From a checkpoint of a small transformer trained on Wikipedia.
Size: 9 layers, width 64, 2 heads of 32, MLP 256 tanh GELU, vocabulary 2048, 0.589M parameters.
Training: a variant of Adam for these matrices, 113M tokens.
Each number is 128 + 32 x the weight over the matrix's rms, rounded and kept within 0 to 255. Layers, rows and columns count from 0. Numbers have three digits each.

# layer 2 attention query, 64x64, rms 0.141, rows 0-31, columns 0-63
137124122121118139119112132124136107129131121117122126136115116124113128135129127132104127127111124124119130134119119145136127118132140143118120126125131124118136120114128120134130143126134124
130127121156138118125148126136125134130128124124111122123128138127121127126132127117118137127129130140120128135124145134116133123125129123114131123124123129123130134129126130126125123127134122
113122122130125152143133119126151134143130120128130138142132116121133111120115123119120121136127119137125137131127116117116109127121115142129091127136127117131131130113122146149126150145141126
122151149131105213105135104112143098118110165127107172232107141138110111110076113146053143136132112095125137140126127113153114171157127236122111142140107185097116106135098106130106115115107074
112152113148119136127127112133122119148120129121125133144130107121136118120127118130123120155125128148152130130109138149149146123134134153121124122142121129131129132133129118150125118107141127
130128136123122116136130125127133129117133142129123132125138133133134136124127133142137123139137127141127133145133125131130134128129131130129125124130121119136131137125142141123129131127115131
118133117134148156126122138122136115129133133140126130156118132131115138113121131132116132116130122118136095122123126130120123132139136157127119098123110129115134126118110125128121128108126126
136100134151137139131120144127127117145125140131127138150115143099119135105130134134101133130090134118123146142124137136114133114125130163128111144126124124153119106147149139122146115123113112
122118109130122106139134132126155147122134122142124101088127124135135145130125125135144126136145126134131113114133125123116122110118111087127149137116141114131133139117135138119141125126137139
114133105130125165117133136125161119123129115154148143159126115116120158107117134136115136125133128124130124137144125125115106132138132167125112102123106118115129137112111119133127128120126112
119145123117132087138114134137109150132133115120144113092123113154151137155131142142181116130150107143123119126141134138130150091118131080148159113080127094156128158133130141130140131117127150
128127121101098122103141117127140117123116137119134146126117129136136123139126138127130130120127120124122142122132134133139125127139141133125130117122125139120134130136123131120122115115129116
131124130137119141136122127124140115120117122127123144127124134114137139121120130134121128141136132128129125126122111131107114142128130145126111105124126134132121133132109137124127120131115123
123130123134103168129120130124163119131131137144158153158101108115131149110114127119104122154131136121131120139108128155127124131140135175126104103138106135132147127135103115145122130134122107
111169145110109206102126108104133092107105165129125186241139139129122115112079123143066114124133108131143134134108123098162104164163132254124099137146095153088128095130095115135099131109102086
127146138118125158117115104125150101127131148127089159182124151125108115132123121115096152125124128131147112140130104125154103182138121182112093135176122129091111110117102116141089120123119106
104147133131122216114124104106118085130115146128135203232093137125134113120112138141047104116135111120131144126118129105119121152172114255109099126134103161110112083134074108128112101116092089
130133137117113128135139132116118126130132134135161131127116136145126130135116122132127122122141131113130140125130134133143130132134137124131156129126143138129121116134131127117127130118135136
100158140124125214119117104106139088138122141137125190243116151124113083103101116132018138135121133108134142142125144119137121157175110255130101146145104159122109065137111112138110126125097080
112151133121117129120130108123102116136122136121115137137114125118118118130124116118122115125125125138141118143125115130121123127126116142117122114126125128122126132113115126130120118114111127
111137117120110127120119124117140125123137129132146134130125106142134142117134140131141124135128118118128120126127127145129126125125119145137127120127110140118140132143117128135123138135120140
146096112135131072138126153129117157140140116112136094060139124130136130130144147127161126133120147128135145127108149137118138099094131075145163132105147124162117137135156133104149137123135167
110142140125115222100099118115147120118113140136141188230087105128127126107108130127072119144130109123134149126124101123134125134155094246127095119120102163120122107137091129143117114141107090
142107144127131103124131128125127140129130119120121108108129149125121131131143135144136128122128131134119113123126136122119117120132140108127138119119141117129111129124120127134138121121117137
123138134097117115137129131125133130135130139137133126127132123113133117122123131112133125123120132130119138126118132125126132123135129125126127127135137120125120120136139137139129125128129118
131119141129130123139129138127107136139136133128109112128136136140128100125132112118134121120116138136127141128124149123132122114126121114113120144134133136131134128137143109128133136131133133
138126152117125095135119137155104143144114124127114110100146123120145118123134142113159111117112134151133148139130114132136134113118127096132140121135134120135142120136148130127127106114138152
130132115133141140124133131131144121130126123132116138130137114114134136126137129123129133140117132133139129129132127130118130130126127135133110124132117132136140124145118129134132132141130121
129128125124124124128121132137133121132118134125115119123130133126144113127132137132132122116125129136119146117140138115114122125135121129130129128134135133126125124136139126131134124133134128
103139123126120177123110106118117103118116142133133158191124128148124113128111141131092121120130119115127151143135124144141135125160115209134107133125113157129110098160106114120118106104106112
135126112143130094128133121149124126122138110133130095084141140116118134120140111129142138123125147127122119114144155117135129118120132078128138151128124100142117132113147133128142124134136129
134137106119139116124111148129145139130140103127126107111147141115132148132129128139148144123142138127114113138146127131154122117136131105133114136123128110119131141128132115124139153135127127
# layer 2 attention key, 64x64, rms 0.139, rows 0-31, columns 0-63
127138144131109123127129115124107136123112119125132139122147140129136131114125138121138113108127118142137132119114114095143127138134126119131112158145107128119137130123127117139128150117135138
123124119141112112113126132119129125157105134119150135127133116153113117151113136138118134124135119117131133128133170097107144124120130129129136124112148119137117124115149146129128126117147129
123130145146138105121107120148126146148111120141138148146123142127136129114123121131125136159150133149128110143137104118137116134134104126128148126135103159111145149138120143130117136131125149
129132128117128132118103119121120137120109133128122131128131123112123142113139097098147109147106145117130120125123072129115139156123121121120136117154133104098123126103124128143109148156137137
122145135112113128116123131163114140120114115131120143136140134149116142096130133110121124117135132154122129125117114106131121120138147125116136109132117123114138138117141144117117125151128143
122120130118118127140119130124124126130157124137122125135124122114137100125146113125125113104131125114134128133113137128137144114134135120138135125117101130154141133098133129108140133127119131
116136142144120137124126131143140128136082114129127120147129110099130106121108123137131148143129148139118110121140128112133124149137120138132134123143157122106123139119134124147112121143140141
163079153124132108099117118141148147131161123102131139139101163114106155132109148139113148109159146142125101121117132110139095124146114161102114092115135108083153157114090120118127131174138126
143116126126122120118111147144144145131149119121129123127118115125145122146137145126125138128140133130110126123120123145131120116131149149134119132126135139139157111136122117125142110130134138
093120134159161142121128146141120118131101126134115099145128122127135125123112106149118136141126140148123103135115114133136120131126139134123120127130154139131121136115103144144127125128126133
148099153163167128097131141127121148148129113116140151145068151145126131162105142126106138097168138102111140143138167141121142132114111144115108104140115130139125160141109174118137134166130125
107130113157136130122132139122117139130121124143113116134142130104125117121117115130123130126143116120132127099141140114142144129118115112110124143121119132134134126131124103126119136129126133
107152142135154144133122122107124150121130153159110124144133102126109096126119119120151124143146130109119139118158154120143118138119086130147140137129115126125136132144115124147116101143141129
111155116134149135119105157146130122111135149151123118151168119120130150112126145124139150141106143158139126153113108096145106135130145143134116135151115116106136127102145101138119138119128125
108159133121113155129123123121117138122127110137130113123142112142137151106138099101166142114119108127153101102112134135137118137120115098113122081149125102127147151122147122149129116126158144
125152107119082105152183103132122091117123135160173076074161108102120106114142129120140098161111120127127139100127127147092144112140130107155131134107118157148117113163153116160120113116144112
127097165118167149119069145109117195126123103122104141132127145131075130109086102099118156122158145124110136152095092100158040136138132117094100101140132101061116151074090123135106142120122137
130110152101115127133139143119122116135135148131115130143139127114123103113110148102132132136114130134132117141110094126132125129127149125127112106133114149118137137144127125135117151134117130
135069152150157157121083174116129149130112118098110129149083111120127140161112112141149148103130148153120118138102094097167086137096140106123092112151153100091148161092079121108126154135158159
120122147135129127127123121148137139135117131119125147136142123133130119108139146133138125128145119154125143102099138130138122121141112124120116126137134145142138135118143123109128120132135129
133126135113149137136144132125121143118111126116125142125146142151139120154139120143130131145122134132128123128126113134149135148148133115132107142132118144132126117137129114125142141139141135
134121161139149141122116132143111140135138100104123142132076154118125172133133138133137144113143120142099117153128154138139128120136140144120136109128118102121138115138106160137137125167119126
124082149123153162122083137117132163127117102092104147155127137129128149111093126134141135068134155159112090122128133097188088121125129126119101147144110118076153130126076110148117137134125135
141135100126135145127116150103135103108136121114142138112109135147116131154129126135122143113124135110114118119124143151099159095135135126132139134099131128151144111138129107108138135139138127
124128124114115122147133125124113135137125118116141137119131151155145131137130128123118129119127116142135150148128120120137124138124140112131128125131124156142141130110145112094125121141113128
119123135125135116115140127124130104132107126127142161126118138126144145142134143132136118113125118128121129125136131137130143119127138112121160114120132116123133117129137115114119126119120118
124133101131111133149139126113102133128144124122123134117121104120157098126108136107108136127120151120133159117135170146147163133137144121139111124121125106136103103125130133138138143101150116
145134126147103130123122137132126141141140119121140103126138147131134133128118127132123126132148131123109143127132115123137117118130118133113125130120144122117121121112126127157136126122131111
131152113150129139126144125116106141114134118149128137126129120113143137123127150114140121120125116113126114128125106134135125137137108120120114127130145127110132126136118113122120144120115118
144114158146138146114092152153138165163114104110107166146115129107133137137121112143114158111153123147117115126088133088122097146150135137084102117144118078121130152106112156144131126168138148
147128115092117102116135143134102145134133144116124140129126111158107109151137142138126108086131101112130114136111099151148164109133131107132159119124109136167118106125146110126127111092133139
135118144129124119124134146125121127139131149125125134110119108123113111140118131138105117075125120114138140132116124145112140127129139121126141096123117152145137115098132135105130115115142146
# layer 2 attention value, 64x64, rms 0.185, rows 0-17, columns 0-63
122097066114182114153093208136154177128153088147156098074106027100131162170139101066255183107123157134121106105085114168142114130001086000079134035177156027127129218096138179142163155111174195
092193205096081196106156094101094085123172173128083168229138181143120097091079182230000086152133055073058173115132169122113171114214100255129143210126102189142093023228111078093137094142062086
114162147152087114138119099104097123172123157142149175238114177137113098128122136116018123128138036095096135135136163120125148143190103250125157169111080168138071015206103147064162098151059076
144142153144152089116189104140148092105100136102045101145131148101136146105139189141137135126136148118126141101136120170127097104107143120142132116129107149123140188126101096132106057137184145
115170141155127127085120182116116117149154149151133179189107134105145119114057078166077107121153120041115131155098166144058131109134114185121165129169089143147115087160090162072137074133077098
141154136204151105135180134131151123130122125138126142157142151125143129179055104145126139105124132090088111086089142107099119102137151158134111112149125151123145111121133123152122120120133105
130115116152150127164158081185143143142082096110120116066129171134120153113139179080223116114122114132180109138131124124107117139149181081135145120125090108148120115106119158151117111073162170
145080151155158121133154086165167113102107131072141135099158131136149198124099080152164177155112190126136072079163153053166089112126188078138069104139186152108170185058146103184113174097212138
110113123113140178132168143164151130139125116116069101155014087160061144116085178122148127049126083093070103112101139133130131122088094135106145081174208173153104138181096100104157053103120120
144152117123103103102122121080124084081096162102120154147144153111146075109163128188088114178211148118146153231134135115103140115191141188143125193118110181134149117187125132115104116156132119
143118122134153148150128195118139095140094107096111119096138116106143108123116131144160129121116120119130118113082146105174114126084118054101124079156110081136184157081107165113144097117156161
123106134131177168173122123143100132194145116171130141112139159193134115117083153102134134123091095098149126121091115156111116130120102151064156133120074141114091087099108114110148136140103129
124167175160085207132118097142101101166187189087116234249137219093171093124087145162012133146110071071112131125134185132138140139190115255088127206109071169096057023153105160030152133156046099
147157113115122090125083209063167148114124110091150103083154131128093131160167149086181138091128121167125137132125100159188124126109113062120122121135125066132155206112089140123113157129169159
086130142095147113121127090126123085098133119101134111086170112131157117092179129175137120191165173142134159173122078124103147121149132114152131155119132120132160155147139079165090125114154136
141177159124092184088150063118086102144126182109114165255115229135101084117075167188000065137115075123060190108131145107105179149253132255147136214091095174119097000184093120081137078149042072
136086124147190136114082166151155108117128146081127140121152196110145130116138109147154148090118176135178117129101111114190114126103133113118082131117104125107157204057117142115115191102168167
115113119072155112146073213150079171153122141140139113088086055096115178135156114050185175104095079154159125131124105153139098162058109013130133030117139071123101153154154160135163152140149182
# layer 2 attention output (transposed), 64x64, rms 0.161, rows 0-17, columns 0-63
202126108134167022143143153156152169146164116134093036000151153070106154120216125097198147146105166161130121143128104143085121102098123000133121136115158092150126148124176127151152139158159162
119101162131119210127146114096105094125102189111142203255123148144123094108087143145000114104112101116140155148118124118145117139160139255141106159113117158115101047117116126103115122111110049
115116104171148205116130100101157109099130148115131159239106125105120124112117142194016143145095148090107146146114155128109122130144128255135070147109084155135102058141087119152129119126097060
079105168102093101141122153132081134168102105115161118111154157155151107139120100086179130099132127158117138154132132088170141136128112026106166121175183128118146148115162132108121156120109125
120131155136122154122160114140090118159111177131133173215121143095087111068143170120049122113049137140146171146134106128153118153147101255114108179138123164116088037176160107150098098111100084
073125140107123169106124116121147118183113117098109120151134128098132083049144118121060125139119146181105187152110155140168128166175107159093106149186125119093092127115147136125116148156088127
107107095155115072103129166138153093153123103125135082014139096105133142145179097160176146155112139126124136107156152167137141099102076038141133097100152129156145199150111120150149127109148174
117135135091127140108121140121134161165130065117087086067141143135151096134155111072194103113208105174106151121104140124167151172163117000094143126193137114086157202114127142087109174162106176
182068161157121113107109138114148083187171172120083118082174146012142129081198121135000143136073190163149184175139102107090089165117117121105063184153139102100160074152169130089148123158144100
079146154115112162141133094151049139097086152142168194255125138203148121137061151110140096088109094109137131092140144125173150120121124226137193151135099153129135081122137096134101114097087090
169103147138119063123139131138143162143146116154103074009125147094127155123175138078186119111112120146111129117142099126086137139130100009129155136127167138117134141139150162125137152139130163
150110099164145160090142150099185104117123141112109139136097100074086158102147118181057175135082139102096143154142142151129131144113114217170063137095144111141099106172087143177139110106143126
125158126148142250098144114090162147110125137133116166239089145123096121090104134177020142114129102094080142150116153095124135175182088255147083126123085144092085047188075129149102126132104060
131113106125142080134146115148154120135130100147139072000126118130143148146174116115196121127146153136116102118141137116077131126093128000145135108146137112117137174090160158135136149151173169
127130149079103089171134145132056141111088147146165155163155121207132121161073126060214117095144094123164113090120113140180120098098159056139205124125155127147135165099164110122123120098125138
090145132142104233112123091105134087100132168120149228255101119143142121116071119167005135146125104084137113122133127114135115168162119255136108121134089167104100082148087137124108104119100053
131163134131118119111144131137133158112139065144103096046115122154134141156113131107194119105160096138092099084161139115124145178147113008144155094162141106081143163134102157140105154140127176
221133081177152038145140148140166175096182093131127037000141156111117179183193135159199150158116150108120091144109112121078113068101162028127109123074145096183143141130110121143190113123145136